Weights of a small GPT-style language model, trained from scratch on English Wikipedia.
Size: 8 layers, width 192, 2 heads of 96, MLP 576 SwiGLU, 4.63M parameters.
Architecture: RMSNorm before each block, rotary positions, no biases in attention or MLP, untied embeddings, normalized queries and keys.
Each number is 500 + 25 x the weight over its row's rms, rounded and kept within 0 to 999. Layers, rows and columns count from 0. Numbers have three digits each. The size before them is the row's rms in percent of the matrix's.

# layer 2 attention output (transposed), 192x192, rms 0.0573, rows 63-95, columns 0-63
099:494517490481477537487461522511488473490494472485520479500478482477533536530464453509476427506489485528523496503482501567500537477524491513468489489456524474510509483497493475504504510511514469
104:495518463550508493502478529512478513500482478487498483505483489508496536490493486538454536551567459522498471476497502530516492520482539491483508490485508482499476483490503477491545534538513493
097:488534491485498500496489465524532455481454521519477536469434508498516524480545484480566457489524485496476536485564479510482533553547520472458526511515460502466488462495499527524517498520498497
096:531506552503500466498497508488509518452482461503466513531523499452472521488487504505469457539488529492507504504498529559488539462495517484480485519501520504489518490477460497452515499513491496
111:519520510556496487513503468492476495474455518474483503516503508448519461486480527502530494489531505478508560515511464460512492470492542504484466491491516483505469490496555463470506482493526524
089:522500467531487499503495465525551483503517490499494503517454481501558516504549496497496516495478536559498496518516458485473499487501531486486508533530485530506468504549497503516498511496481541
089:527521486475533498441526504546484530513504510512510451512501488464482466484465456492570508509503521502508524480490495473478484513510541519498539505514448503505447450513445501481484496493486526
097:455516474489502520551476514494515484519501541530526480520520506453467532531499469533472508511470502477513477490494491519509475491522537519495509497503459518490518508453459468516509472477543537
100:519489502489507486464539560508529519502492505511477508533461521470480498531482539481501487536441494531476505488469512495461502465465493516495498496501468520488477470481488493543525506492524467
107:467555488513490541522496554479494447492517515500494522498475491495497521524510519496527503473509541539518495491494488517544476479508521507525492476524547492537502458529512511531466534476522505
108:497492529481496531515520518515508472513496540529557494484501477489489463452475523446491517467508475499494484484496489519469466509432503473498487506492482527528485538472507492525469480484528526
103:511504487505498478495484431539500498494552439476442507503506465485508534479499510514485468466513497502474459521477494501518495513500484492443455472507551527497520476495468488469479472510474508
098:510490487523482519545450491530485518494527525424543466514456494485518511489514517490530468490533463487491520518474535501500473473495502443482488509477516457500511459558488506499492478501510476
097:499485511497452487522520513472511468519504457506519491480475516489471471553507497487490516515476515514507443473533519476484484506482545506488481490504502513496474531479540508475558541489507486
097:483501482481545518515506462490515459538473528470536464503500441506556488497490523524532515535511503555471499499519481537537545521451501505523476546507503520502445495497466491500509514476468473
096:456452455480511484519494447505463471484531508497488530509499527470499466495540477520477534514536462479500501510498509477450501484529429511503504524478527524493541505466484510513476523528500451
095:500460515497463483481533490495462518499501471508509515506509481459526611507492484566488557497473498516500464482507459501460480500520527534506525500482493523497497491493536495465489532498538516
104:479456517551451467465488496510507455505494504541522459502487508538462457512555520498471511459477533485500527470494505482537478536508512508574491468508471529498501494510475508534498480519506472
098:494491508493479504468501484486488500500540538497497470495477466509499511553493501487525511509518481471504521519477458478511530478484572515480538495506509503495511496531480503495491482495482507
112:519535521479455454539508490510516529512529506482529478476514548494492534477476484435509447509508534540474522515516441528476514498494484500528507483460482492497486510520483499477445497467478510
106:477516495507493471490574523519494481517509489505488502479540512479531500489498501470502474508475545514531505549506544478483461534469460485526495506497470520505499498518513556482507483518469552
101:445519506474513512500488504504534457474504486476509502503486468458466480481502525488547538486485462517519517482477490523511528536504503542479495548455502489510491483547537480491522472505552457
098:505545519484491502489462505528524491517548570561495471488484519516508527515520499485475524499487518474524496471494498471486491517539518518545494495529482519466499493440497456477529448522521504
097:457472508529488502485457480507498521476530477456501556516493503483459477511520487482525493506504483507499516538491521502491482472526491536469480519509496530452549499468453542532533477502496489
094:477497521537492452533491508561549510487510526508483500471513493520507524462473485502485481483438508499492500514490559498499476492511478520499488520512463538469492536558472478492520503526481480
094:501500513526517554496477534472439480531464523526512502496488474488541494481476506471451490469511469504480508449493463506504492472528482505479557519455490533498533485489512514548495540481473463
102:487520526543482502451500520523505495520475482494520490537453503526460514530500516471530533486533472506539543552498486477520523495527475489548470534505540511477459497512514498533515521482494487
097:502493524472461485477480532515454534487469481493518529529474492488515458499482534491510504438507504508497551498523460516549508509541479506518495561473465442496508508499524529481554522465536482
092:503524563514491525469520454566476539547475489458498489462472469546448473490487519444501475523501444447546520468510482483506477499489502535484513478535544482519523499506490492479527511506487484
106:497499501554503508500514526500496523471507440461491560507512442529482520507531570489463547506515498514493455468543489492489549493453483501469497497563468510479502478514497497457492460506501531
098:502497547498505515487471483503514482458524498515484504442516483513436504506488478472516529450543472533499490531504509513479500477508523480479501465519502505520544460487516494501460508500496466
106:456516528451476474514518498511513527479501532491505493477492513477505487500516533485451502457522519441514516513503503501464511520522519490472519485495528492549479484470531483516462513483454496
103:500492505481517503468513511519496492493509517491543500486494491542487466522482475497489486492493533560519490466498489490487500483508497513489521480488486480548505556485549515564528497497515497
# layer 2 attention value, 192x192, rms 0.0464, rows 64-95, columns 0-63
102:491519504476513458495463503473503522471499472492532498522524475497509510530467531473491468495515482511508499498484494492545478452490497534518497500523534492548532511509545485506531524485499511
101:487510492517521490471471470477468526492506500516490508510524507421467481543557505482477508493501492476519525515503488482523502520537463492482515494461462475502485518466538453491467476502501532
094:494507526490482517533524511509494419466474477499501511504486533498485475493484489479483488478546508439544500497449450482515531491523495457476518511534546497492531488505505471540498520479490494
107:524475550496486499493468515530518522539470504477516465469535485509516496509517517523497534465547528463512496530504499477497465516511509505489488443495522480528532490506507507464470506506515477
089:483521520509519490527511477471504516469492460472552508504538539467496471564483513506524460508505496486502480507489487497509496486469559502498500480530467483501524539491536509524483497509473499
087:477457509486506502514518552484469508514554489494471462489497447520510492531501466506491493540472496491544507498461502507515483470514495523539494562482550492472512509492494482543487531515532502
100:534494490513506522491504485466452509430511502508475483483496451525502469480516538495524480519501513492494528488477498463473536531485515505466527478510503491561476517539512535529531530497461510
099:467464476468515494531504469522519520466506478480463461452493475540460527543481529501491493529496479497485472555485499522524500494495514529521498531492527515476477528481468504482543486477468490
102:489414512471466504522528511521466499474476470515480535444507475482482509566456538511509491471513492547496518497549492498500472495517509470503470480513490473503459516487534501479501516490482512
104:502513516511470510494502512551443521469518500493501499530503515489490500522458432491478512554461545528491485508541514464488520485540520513511521485503494503479482523508488490498496538480441518
104:512524467522498524527518533495483522498516513564522522554530494483457523514519461485489499527531498498500561513550509516511531519503515473493487517499444483465483509522491469434505500456507528
098:524508498507504475494519502510476503479511494445543504505484506486515494518531512470486484490548501463493462525513526465481521463525494488517519508504478516460457506496547465508517528521526429
095:488531528506519504483493504478510488503499482516498530474514545487523554514476526522450530484542483477489527516505507512535517496472534478518490473488482477464471526510506521508443534483490529
089:524502522473505466494544505481528495502519477502469503496494475508487486479465479489453524499512479528515500493475502511510483520523516513506479434490487486447510539497476522452497525474490481
095:519551480512455485527556513510494488513499522489462502517517509522532492515504513470511483521521532478528515543455515503480490510479497515516467520462470479487494494519498516476493550503511493
091:498487539484488493513426468479517476505519520515488526471571489509489499475483489520503483505479470521500423491477479500523528464481514518518543506524501498556528504484509530479493514503532532
100:507544482489527522497500460453492503445530516472492506518465442529500500517475532496503461538488478488462519516490481506501466512471509478459515520489507483481502497522473538480547473528498435
099:496524497513517500482503523507525496507542499521507498542502549467464484492546499479473508517468495491487517505505504535483554481501485503521471486490509548492530490547548532533464485514524527
110:500529466504458517526469465485477479527496509488499495443551470485525499523493456523482550518503526540493478485502485548490503454500483507533529526483535496468527515515531477543515500448486484
108:531430471447536514470529512520493470478508504515522528547539484491505459509490522499506489482498512526512497469499465559489472477459504488500525500558524480517513570486480504537520473511477484
100:503509464481510461519479459478525488486474521508451507494488532497495498467535492527476487504484535429476502507516491509471499537568484529473513509444495486494484529478506487503476482522472507
100:512458496529490489519479552493477516471490469492506497540517466516461490501539503522550490499490522490501468479495501470489539493503503479505482488472529485545520554539507465513483541494484500
100:512480557455468511499566480480506510543482497536459515543503475526485526538493501538504504480479481506510463533483507479453525506497545507521525482534502448489516487542476469524492492525492471
094:498552483471470522498494462510500509524525474512490507506490459478552478492497497519471464475538507509473534467464501487463548484476485523495526510511505477522494513542499470530562499490455459
095:518514482435506476524496468487447484501480503517440507494476507492455511482520518502530473503473455503491462483481531472499450513474467503472498478501480501531542464480543493474486495511449518
105:502509515453549462511495499529496488512487522466487479475504510507463472464495522538487499480456503499500472491479517497520451491532525498519512507475527489455480489488483463503532471532483472
099:523485527514542495487532462541501511506498529488528536509504457502503488459531501525479488498495478457552457500476490553510493497489517500515478483481509502466496531501502527500500485499501458
090:491506529488471487481526497473478503512491498485479492513476489541514540517477480513484559526489521520500530531494523488479514516516479528541480548486459499499506486511504461453519502459474487
103:466500476535510494492452546512480489546507493442513514518529534479466507481474526487480518470481520553518519513526498499499501524474555501549515508509497496529498494503531476456502433528523524
102:530513498543451527489507484491505508550495500497516511503494531487502490517490465520512473505465496518492497433511485489451474521488481445485530491518481470494495448493511515499500490530527499
100:514464503528490493489451555484480473462498541495499492526531504536513564523538499505496497467477499543510469533513455537463519494468448490547464519475521479446488493481525507522491488466491503
103:512505514477455501510469427505548481477505448486502464493521475502544527448472525475463496486466473482531484574559522540489505497522486518492515517500517503512467480449490466527444469502498544
# layer 2 attention query, 192x192, rms 0.0462, rows 96-170, columns 0-63
054:486466505472502470518446508482506521519531475505449524446461508458490520507468478484490497541480452497530499493495494446497557506520492501529509512476503492566547517501524492514511518516495481
062:538504503516548469559484502490497482499494546495496494523486477506485520521460530509480546563529519506470494498499455524488491526466489501536525499443491523478515480470489526483537509516530516
078:524462498472519510518537487486483539480491482513475513529530468484425556488487529536511494516497457473509505515491546506521485535521448528531506467526526516483493549506465545500516482507496501
061:494497510507498521518522491525496504487494486511505509526501536477475519513436433493499484484469489508492474472501505501467490490550495483544432496489493529540542531560446476464445503473519504
098:528500478527542513485511499484517509500499476519552465512536480508467517494502458501517503520477459539511516512488533545530499492460495538517488465474557478510486527486500535515539518503488430
080:510505516506507511446478507477499490508507498496521520505471502540570467518480511509510466513494506559526521509533503526480484492507481454499509550503487517478542479488468518502522513540507461
085:481475451487494495529499508469512523476521519510544486458518504485508457477470520545512474505447456500450503466543538512462522488486501502486486509478509519491508515499515488451507500514483463
106:493465522468508457509501472510474474496482504539461486480509499449511528470459482494486496536485516467487470506507523448481483538477514525531536434489532475501511510536488496535527562513508481
099:507484532475495459489453511487482504508457526478511485518502530510459490492522512477489518497494535508507479450490503469486457494497484526521501510506501512528508518530489529494522489495528533
093:528491512529495511528475472485450498513479494485542513503504483542508488468514513509520497491467495512480491574487500541525505516488504459449539479529493467522522490490532531543487502517472541
097:483493455516483533518504465495510510488474489473504515486460516513532504543517479535516470501515449533515432532509517450476487500466549464469487540525511466471492485527476478521522527520489503
069:491460508474517498432527475507489516492482491494507485504480518553521516483500524465497461553523496524488526532523514484468502510465502480548491487516515500540480458500511519506517476494483500
088:511532530540550532574485522500473510481475500500496511520468474469467483498525532538538558509515485491500497472535506515524498522504458531462524505520467476472577486449534507510446467497474511
089:472512500473536519554486491475470479544506509527543454451549470555486512446549523494513525500483458511473515501531504508496497515466486495488523478507547485548483470514520478484494481493494489
105:501531471507527510528477531506510497505538456509522496462487518529488545490564480495497488480528492547471480483515520502515464513541514477499539480513462520529501534486509484504484525477464507
100:455466496494524472561452508536522510458489519519472509541520507516537510494511518526525506495521481491475457539508502524491502538510472513538496472502521499525490501498534499474474552501468510
078:480471517500478513497501502467481455496516480529517515463494505501506489538470488489488508454482479536499477516502506498535491461521531540457540518531463499531513454509523462485487462512489500
090:472524489485508503536464470517546526485517540453477527483508516511495501485561474521529490500507530498545470506479445497491518485527521453479522488500540500517459496518482493520528513493510538
091:488520445516487544523519484512508491519499527528509537475500449475533542482504507494453504491509510521455491442506532496535478515509460488474520504501511471504532520519491487521442546492523545
096:524485522507502548516525507509500491512495501504534536450482508483533487516531473485482479511515510483439473479494504513505511512515492469484463478469473459497523489459502496507482533512455460
093:475494458514543491464468520459526474474491463553483455570467522505469540487533490525507504569502490513487481477506495510496475539485445511516497533480513506478476509522508515511459510504510521
092:495583515512514500526487531519528521450513509479533492527493501506533524502504466516464511571486485530549518478543514500503536526492516530516491470501500535519529512468504489506513519487534485
091:509495519507505531430481528515459498491501498479470476496541529508438538490476528539469547504516526479501491472491503487528444530494526501497498510468506479515482459476538477517511501478486523
098:505512486459509516519482501476491484510502506529490517506469467470508466530510518513509500530552479494489462426526491488531473464472517551509505508465487520492496514476496486498489513529469523
093:507483497523514457523519513507521489511516485519513506466473504486557450482475472511500525525521490511514534481501528540558512497533476500564493528495522529511500493499494515502509479486488520
108:480497514514452499496542519496560546519532524488484509476469507544509572485501515506532535505504555518492495520516516492518492491509527504509448506511477505497518537543469535549529506508553489
093:489524487519510467500513471539484512531492511483491502552441455466495465503516498537517494524518490516497514516533478464462508537505500478540506478477463486461489499459507493507454526495520505
116:487524522495496523481509495482457509541515505503494538522504513511497527556524450492466512522539553515467505492472497529510493473500479511473514479495529527498469559535498529515477503474516504
097:481492513526526467551474529505485505502520473529500525534515464501526449542544453523470505498479479475553464469499502495518483511508485455469519538509505490480534515486524487527489513481485525
112:485513507498474496440544510559494507461517506509505503529491517498515486491488488480484520512477476508496505485452525529487496507498496516448461485483525517502498450481500497460513534510461515
102:512501545512500521502502504506577501479477501472501490527520537489528481476466498509473507499465483548400487528504548458510484492458467549454475481542496483479538545491528517507489486492531496
104:493504515537521479493486483450430522502493537490554453488497498526554485495514463543484508543500495506516514533495481464481469445499450459481461490495523518479496493514529449513483471492529471
118:527448516486509509517504506495496496463506481512419574517539529542484539505536550476478501516486510481538509508490523500507454498528527517513462502512522462524563484478519534456482510489507452
104:505523511518517491440491487531514469473523499525478546566527537477504491493475483502495547556486479492561544514469477498490500482540498531523481442525516496459519499495506493488506491492476522
107:507481545515528535481527516492513479509506483521510531532493480524512525521513491493503497514537516437474498482473523533469517510487467545506477474470510514508476492520540483542456491498516505
170:527505542513480526498510462486476492511505517518485517529544507490487518511566499474524507482553550519522514541509495541524480481483507549485480521467509491506461511489497504473508461516470511
107:499515523543512523466484528491459464489529540504469522556534454484454518513524547478509560462504471467469464489512466455460498512509513529519503463511479492510488526541491531534521490545487535
103:497483498482508521542459512482511523502454500518515492482509498533519562482479493471493512539479475487493507484493450499511521532504491540520528490489522483524480499532527423507509495512440466
100:496510523466455510510512500459518542537499511501477481524505480482462501494520521457514484505474500459560480511512470524493496447506507461483521482511515481492508511513501495480473469523506506
122:493519473519499495488509483469492479495505502474492481451459480515557523520501472502500493507462475524499502503494541478543527530520513496499506529485510533491503483518527475484517504518563490
095:506499533479472519479511494492475491503504488520469509451489542471471498488524483534531534475484455491517538517508491486533486473534494482491484525487534526480482525455536509502489457497503500
102:462497522478490491457495522543532499549521539516524461525471473503468447477492517482501519512456514512494503498521508482517506504543510489515474513493467503537457507494499563501530492481481510
106:517482543499515474538509541487456507500486540486538503492563520504482416503465460491510483553486513515491503498488500495495484509491508513545510465510517522485520492529524513492526522528523508
095:483497457476509490467479542489500473472508499536533530506486507456524498503485470527490516506495535508495480520572447489542483504537493505456487503489470473492492491472517504498467511535520501
101:500453489484521547504509477530450509492515505490516516507536516523461516513554504528497500498498489451512552548501515484497532479429488527484493502504480459495483449466490472457475490487514510
108:500511562522481481514464512458502493568490543472493528502444486511504488524531499525439517439474485480507499506495486501490496527518555506495517539513464487469447501477515482502518495502482524
107:464489483485522508521476499492460498564439511506522502468515476471514513525484461522502533500499517460495535480463538528499553516491464462456481513509473522498565510536513504477508463453500504
109:474492456507539462500451535528523517472493508504496517482475542469495526480481524491483511525532514483465486530523510471512496513522510514543486516532443520499530507494474527485456539476487457
083:480504530497521498434502493515490531531491462499543510481490524488518481468499477479553438442495463503520520495524567488442533481508493535499520497560526493544506499526513483494480504486493485
062:511485511466517468494461530515450498474521499515498485464491510534487487502542467542508477469469482553508513474516543456505513483500541466502511514458501484546489506507499488478494496494474495
059:495524519479531491476474537490566460474539503497502515524512452514489479533506487548479557533503545465527514463519520496485488523489500467476506520470518511518505527484481486491527529496473465
095:507528492493503461514512532461528493467481476507496488517491460422513497493513488503521543518482523496505508502472516478552504490529481493495499542479450534459520508507476492573434488553498541
081:543540445494503491470480489533485526501533501489491533510508519536517483490472503477487496484479482520533473530473532532467494510430556501498449486462484484470497496546528495510582517475510469
083:466484468515438512467500535436488470527474468488444521503502525487473506484494509515467455476492476484483509470490508544476474512499520528501493519519464456518483509508499492517477520466504535
073:503500521494494544538530482495505473508531505527530487474493499496535519561445523486516546503494498496500535497520484518541522555493509508539494509516491501484521466477499534453524529511445483
082:503544482544475530520539502468525462506506507503568508484504571515534495507505554522505489487499496516497496500479528490531531511494527498490472458511508489528493470479530479501482512489494501
089:481433495499498519478505520527548507534481515526511520530497504515488482511484487448488534503462484488520498500467490501495476486506554478489495492520490515568503480494510456508518480547516507
090:511548484425490493545461475479488455523510518548498465496493479539486519476499511497490495513534522494465506454483511524504494442515485508496523468540538491531487549466482500503507479504511454
094:536465500484516476472517527528513510505478457455532475465523470507485532502529521488453488521484457514463508505500499526520483485503476475548544472507522537518470501495503559508518518482506490
075:509492497468493471487544466518489487540501465511517513467517492514524485499514494460444507496492470468480507463473489487532529525511538525517488516512505509470484520509534521524502519523547443
093:497510519472501498506484524513523522511452544507537470512518474566460466441520500490510480496511502482463520504512484502498529480453501566499510515493505499487505477518494544512505530516505512
099:478478489525505452497539474544506496480500491544552498514532481504505510490516474501489497483497479526514507503521489484542497514501537498507484491531536502498494495527487493486474506546506512
099:496507472463482475516501522510453508449478499520445534496504518480474498500494502525503509560559476499530536441545498488477515501510459541497550510476462529496517519497538524502448522517473510
101:491491525529514448492529486512537542502515497513501545529487514524525493524517501503534515499462515507526538453505506532535465546479537482474518494470550529491504508487502491492475534466493517
100:512470532468509505486504478477486482468498525497494542538497500431525506499528490486509528523458456455464456472477497486501541483460499530476512552446502506480467540491459489473492486490538460
094:519500504523501521472509541525499526548493502509519543452471499584493461494525507515550482456533530511508464505533492505494475518515518489463515524461506472497479476501551537569504530502463498
099:533533509498493461502503479474539528452513460497514485455496460517522505508473486528517481513487511504506511521486543489480476504495501527481512487508532461485514511512456454504508509522507500
096:512500530470491523507539514490550513481451534483507524547520462501535506491523517483514481500486537524511503493476483519502505536452484501504497491465462479448480506488493455477536515556472507
094:519509475542525453479527464478516447486468482498436469473508486518474506499458490514524481496534462509521544480467475501493512471546480512489470482510570507495520499469511492485495523463469474
083:469515510482521511488462512526469486481470494474484503479559463496445449482491483505524498501480476537479540497487493511526513472543480522528516495489466483504502455486482495480510501499519559
096:493490516515497504453499536462497510559489496519521481502476555505482513513496517484505517505519495524465488515475522513507472493521473541518525503510531481518468495477499482499501536500489463
104:498454421508527472533468516517518505491518488498533497449507550486525476510494504492490533510493501506501522498478497479468531507512467510475504445512496513500502470514553486490487560446479515
101:469508484526515517487508500480497463498533531528544501491477561477496490517518556518471496515491482505524472492485444490486483521477466471443506490468473525465470497523514491486514460543480515
100:523487489496497522473524492506493493476459497505493473531507484423487497526567480506511524494544474509506477506486488500518481482497501493504500496450497468496440493507491498529500483542497515
102:508500445534486512509473499522512483511491495465475501502484486512523511504500490512447540508509542503519496478502497507494505510504470510454495481514498492539460461503505504454477506541504528
# layer 2 attention key, 192x192, rms 0.0464, rows 96-169, columns 0-63
092:522526479469539482542510459497527508482498505505548510489510470477514529508514521531470542477455515493492514493509454486513466546490494492522519528463458503477492485470491500502512551503509504
086:507499514489483463493469499534478493500467497499477518472502487452500522464496439528518523524485483499454509501494492494482501508544494539518533535497489516466464533542491486507496531498526475
095:510537492523494517541503490495444532530500500504524461493516487482496515508497498473531484499476507499520486534496453501499508447466528465517501481487486466463492482480509550456513507500545571
084:479442533511495491490505516523532500524509549503513513491488484494473506517554554491561482481544482473504499500549509513496456448514471538470526506524519454491474479497545491482529482496480472
097:465507515500456462514540452513502473544526499526447522453475458519494460522523473496492524506497518456464536527475493528502500517463523467517530521469480521508491495477480502512483492485496533
095:518466534490499528455526492514519464500506480526504527520517546485532506506460519468495480464534534461477481502481519515520480488514489492480510457529485518518489527512457501536510473515482508
098:501502477496536487542481530502499499437505510459515524456511523475499493490496541511513486512518480472491475486509521491480521501462540562511488489514537482504514499518526507493502542451524495
095:527466514517573557469465488488487465476502491508547473508555498484512447501465489490512477522487486504480495508479485507510464522502490446515517523509570503501491531526530487476518499492495501
098:503525498519508521477526466500513475552499501467493471590489479477530502516562475526451519480521526484479488501519500495507469500511480493476525452528481513453530510509501521522516478521490482
094:463471533542476531525492485522462500456499495504500439544486573513489507512496522480526469474495515500531498525500484429536447513468451475548468521465473482463477471512475481488492454513490473
096:518515534529495527513466515439486559505529522548529444482524486508493513504516528497507525523480513494510491469546504514505485499514502517474469515484486484501472500549487525511523462503516482
089:462502503522495514519473474507479497524504505491476479512495522507451496511484507469521513495498508523521480498529499529466470493503533496511499490510479479496538505529496454460519486547486541
088:480473534458525470500466546516548553504499516488485520547481526502505489462533508547496499484506493453476521492505517498478499544462480459488505487511472442439497522494509540521488482485513513
095:516560491507470523480506472546447473450487502485464476515509500465438504566526477492471492507465505492493498499524465483511486488503531492505519470498477459500501508490502504455495504458500499
101:496471493554464506526495513473508523492506485526538507493495502481505498524473501467454465502464552459479498502488506509508516501494505498500502522527552468497492515466508504460478493531533513
103:512493504488501448452496506511483512516476521514518503515488515496548519488474486475487486515523532448502452486515492477504522530505515541471512505486555508522459468482471501471460513514523553
091:488550483494473489515468506511506480479536518493536487496504585502471482526492532515532484532505492525506544475491537511474507503490500483505508501498516522490515536517446520526520506496508483
097:496542479511579499525470504527527516499522545512484523494477505505493498555491488526516485529500467527522463446499465476497508482549517494488500529468530500545468508491499499476506541478520535
094:522468512515470505514457523472484473489528518459503497500513551465528533466528528522488492553495447529486502524508520478498512552500524473522511506468466519534512520489472488511493488524495448
097:474514484523489531523489518482493502486477516527512471505505523487524497443500499452495534508567457509457538484488492473542519488503515511510526471505478455508484453495462505496517499511461462
093:459516488496529528468452520510489502528475503538475523505467491517507452523432534509517527533492495526504515491517534530524495515498521493473495546534538534496521501538518485495512503522508503
091:478485473558485497546526526540504531516467492510513537522500481507505495494519544508502514486527432485495489525478529481474505476487489515490496535503475502485526489474432511480536474489528521
096:519499481496507463469490496454511495525516476476510527505518523522515495528504460488471510516531505493488486511517497522533507502497470498484504474518495465547551515538522485518520494516462485
106:469498481500524469479532481514500484505509506530506520491475455458515516482505468476487472480526436439450502544520520499470487507515449479514469471517495512472520509498447504469527482468501482
091:515529465498454493502513447534467457502521529504518451489432529497519530481471494486530469475477507509478501515549495497463507526511523492488467509513481534522539464510470501511520467491510465
105:526520535513523512489535525495465499492544491520515532526510517478437523487505497514493538515497497543520494488497489507509498471533468512461513517476523484525494514494514455540536525517536536
098:473495508516513557524512542476498497500495469503508484474488468478466478513448498538520507507537480483479528460511516560552461523550512555465505481537495494510496536483522491485529515498503470
097:546487544501480549483445529525478489535541518490487502511497509486478496449548485452481488495473451496512559505482528505513485496514506502487506501493493510512513508522543527466527524504502512
104:546467511511486498504466515483463530479469503507477502496489524535474481524520520513499485524528487475534519508474499502505535501505504567477504491506522471501484514455493490516509501493460472
105:427547459494499491528490510468572513502487482492490477493499520513519498466497530466487496569507463469496510503480525482522510552488555477492556533526486525492497483506524506481498480515499498
100:516485507547504452516466492489514528506523498518452512509505482525509515485437521447516535512518525470514523466462468482498493503460476498468525526508508486460517488532492540485501505507478541
099:490504490481534506498480521489530489518483498467488501487553506549515481558489472502527511481478462521497470540469482498500450476475531524546496499497466470491499451523478464513562518488497500
100:528500517505537485552523554490492510470467518524500520497507531484564547470490491499517516527527507504519505511450535462509518546462522472528517508498481514533511497497547518483469498501528529
100:528478488479482457548505504478481484520468519515513490521463491508512512527507490521529451480454504515513475527445506520490477528494509486517523471473503481534519481500532493524558524499480543
097:511440483501488507501509524489484509502528531532512490455527426507459486475457514514519545522459511485511487558524505497485520479529483464479515536520526508481492521514522529482460536507485508
095:484473505463516544529497507507552517502529494515486528542475492502512459459538497479482493481502469505502477503523541477439471489517501503509477470492489474480513495489517482464485536524507502
097:476469566477506500503470546532509520517496490452516513500485515473504487492487501510503528543531498481507488488469464536515470488486511516552470489462519470529488558488517503539496503485519484
109:508568516505488489534510530468436550517538495466481508495458507489461491511537511495464470506510466464495457520500492475473481509482528440505501491517522509485496509497459492488491493483490505
094:499518526550532529492490494514486513451486482487526537521535475453507520515472501536449500469484494548505552471502533510488493513499520465505480443496489511488467535538509465493481495546451532
102:476501473501477549512525517501508525481493542489517529511526538492464472505498492498496504479476518538533500478535519496471523488484529447507501479493447481493498520494440528501476588519490504
096:511480512513533506464499511468543482481487483462544512505483482549528530541463459498490520557502492528504529525479493496536470500452509497532515458493529497445502501520528535506525562516514536
107:489485481474518494513523497520547492461505527497479474510517489500533529525489453483517484484542464478512478495495489509512513501487483547491475510506484487437520523495519525502491562531511491
100:532494491501481506489487496469524499490526504511436486500501498496496499523488554488498514517466527486489487461496450504495465499519504529526535495508488499493532495484531492483521455510519497
099:531488515500508495487489453504488499515515488464481468497535481504567546511530482431497507474532482529444463547450524506543541475472471509506535534487504485502462478483505466514473524520494508
097:536500497490446475505560533504517497481450495498485483511506522482485492526471487506484505493505498503528534529530507499507505479511552502519564505460504479508468507526500472479464511499502458
101:461470467528515468482506526519505500491515520456486511516497453525494455492504525509502509478521537471500520497493512503492492485499514530503472501501457495460506508493445546514500509466503478
101:533470532509510497501505496513500523468489509441480485537460502510519555464503497509467510479519497504512533529453544500528486514480519502454502501517511472487476483529504503498518519493499460
094:511488549514497537504498498468479506490526505469481475480519472512526504529492496472474493516533498478535516484507495485479488505521431501519474501506520513480494473512535446486475488484480561
099:478512503525446558478518488494491489536531508527476462489501520530490510516518508440479451523502498480531501486534506492505497483472526481514509475500577480507515530492523479490518490496487526
095:521495484474522468528495474543495510527477482495500516510532509483516491525517492565464501565498497464455469536490467493469487495477458528501530506508531551463534510488513523519507478490517491
082:557500463493527495508508473479494502482457483494485499439479492490508545518494528536487485469507477482491499492470465485498518552497476514495481497514545545469487517489475511528472497445493487
096:475532490502535521495528503458459521522514497481528479519477533504490483532516507490463464503542485519444509497512526500507482499497485534541509521462509496533553518491499517481519530497530482
092:487477533502552457483512504475488532485497496496485484472477519504525491434516470531497508484505500506517473506490429472493507476479478448476493487458511529514494495513473482467522494496497523
101:507466521494526483467496519528466500535506512430480486491518486498505466559505487493517479508491558463464505507507486467526483514501497495533484525494533509457505482529494469521501530533510504
085:512565491477489500507474504514529467497521519519517494464495524475470530514508530519485461500518497479408515483493526476488487538468505527497501467485504467496530460493446457518522497516523492
086:483483472520512481532463482480509538489546532475503505466516501495496520495486495510500512488538475539561516496484462495468504477520496532469503502481497513518517492488508479502520522517445473
091:484491501525478469510506497466523474491476485501534489529547516497493504495546513503534475494504469505514504490536488497544499536526469499504471559494515525487477496544503494438515477472504501
094:489540527485525516458487498516496492479517520484506553470453547447491526472514474511485476467471517505467543481483490472495496503472492495490497488484506478555516523502478505542493470510481498
090:495503504539511508500483484496516461473482467474526510485478511488517491515465477556504496518478517479485490500476493478479517506448502493481461496452514492469482499498518509495532510516490535
089:530547542502476510552473521502473525545489531503502489531453500519457489506500506573492489435509487496503509482501507445494516493484491498478465492497539488467549478531503519484519489480493514
092:487466484479513470509514504523517496516490498532496512504477540500495485524539491499525514483480486526461546492529500504505523481492504486497428537465465498522501515523552453464499471461508496
107:488506485503501502482536513501491521493496492478511496432474511530493495546534527536506467528450453484508468479497520492504506488496542476475485465508471485468475510524507512474542456490466492
111:489507487470521481525531535474471505491505486483523492535493523518523506500479512523469487548522493510467481511502499515473502491512499504516471518513488469499494468513497481474520495502504479
098:471462491535472518520499515516510547521488531502494498497472460537482487543480493482506411434524489483518475493449527558507432546491475521458510463514493517499539450484514500508491472496509484
100:527517531501518483480504515495497489525495522490489517476501529505474450448476537507488498471476521487481515445512492506524512539500483569509510507492491514508492520487510483519489504469511463
101:491492491530527482543483461472483535463529508497511502458498542456502490475471482534503494514513552540535503485469481516518512506532447492490446478488503517512453494497479497517473485483503469
101:490483505522486510469448486478529494463532508526525524473497513513510503516482526475471474481518522523494443531512497509468527528470529516538537438484508496514499441539506485527477474499503484
105:522473489483467408542486491496482528514484516492532520505493506518450461517511474511484519461486458477524451504493472529536514542547475508536508506538507510500510468519507474518475496503491483
104:530525501491535510497504514495531509461495519532480530468492521498506526458529512542496535506541509480521539518497513477465517540504503487490508491480520512555510491483538525523494535527516487
106:491488507479501504473495506481535473478496518516491459492452521488518481519466487438507500497510480522511467513537517508496439465484482500494508495498494467509491534516477514487486503492545473
115:498511519500465488490452508517496515545499510495455466475471507477481463504516456470481500523500459530526494522502520512532499474493497493520486501522502525459518468468482491484507476478516473
099:526491480495517500560493481485444502476484511497511519478501523468493514478518499522497508533510496506495514503458527480503484486536516498494500464525491515520510484559482494475476482505447499
108:446507522554548546502520536497505467511501529540504460515471495468486500519482507493535501516499466507524499493481569482507465458494527503499461469525514506515491475481525487510528503478506516
092:492518510498497498499508497492474522507479522532510514486524498516536484497500491509491521441484480529484538534518443477513478480471485485498505455511531536502494519498469509538519550520484513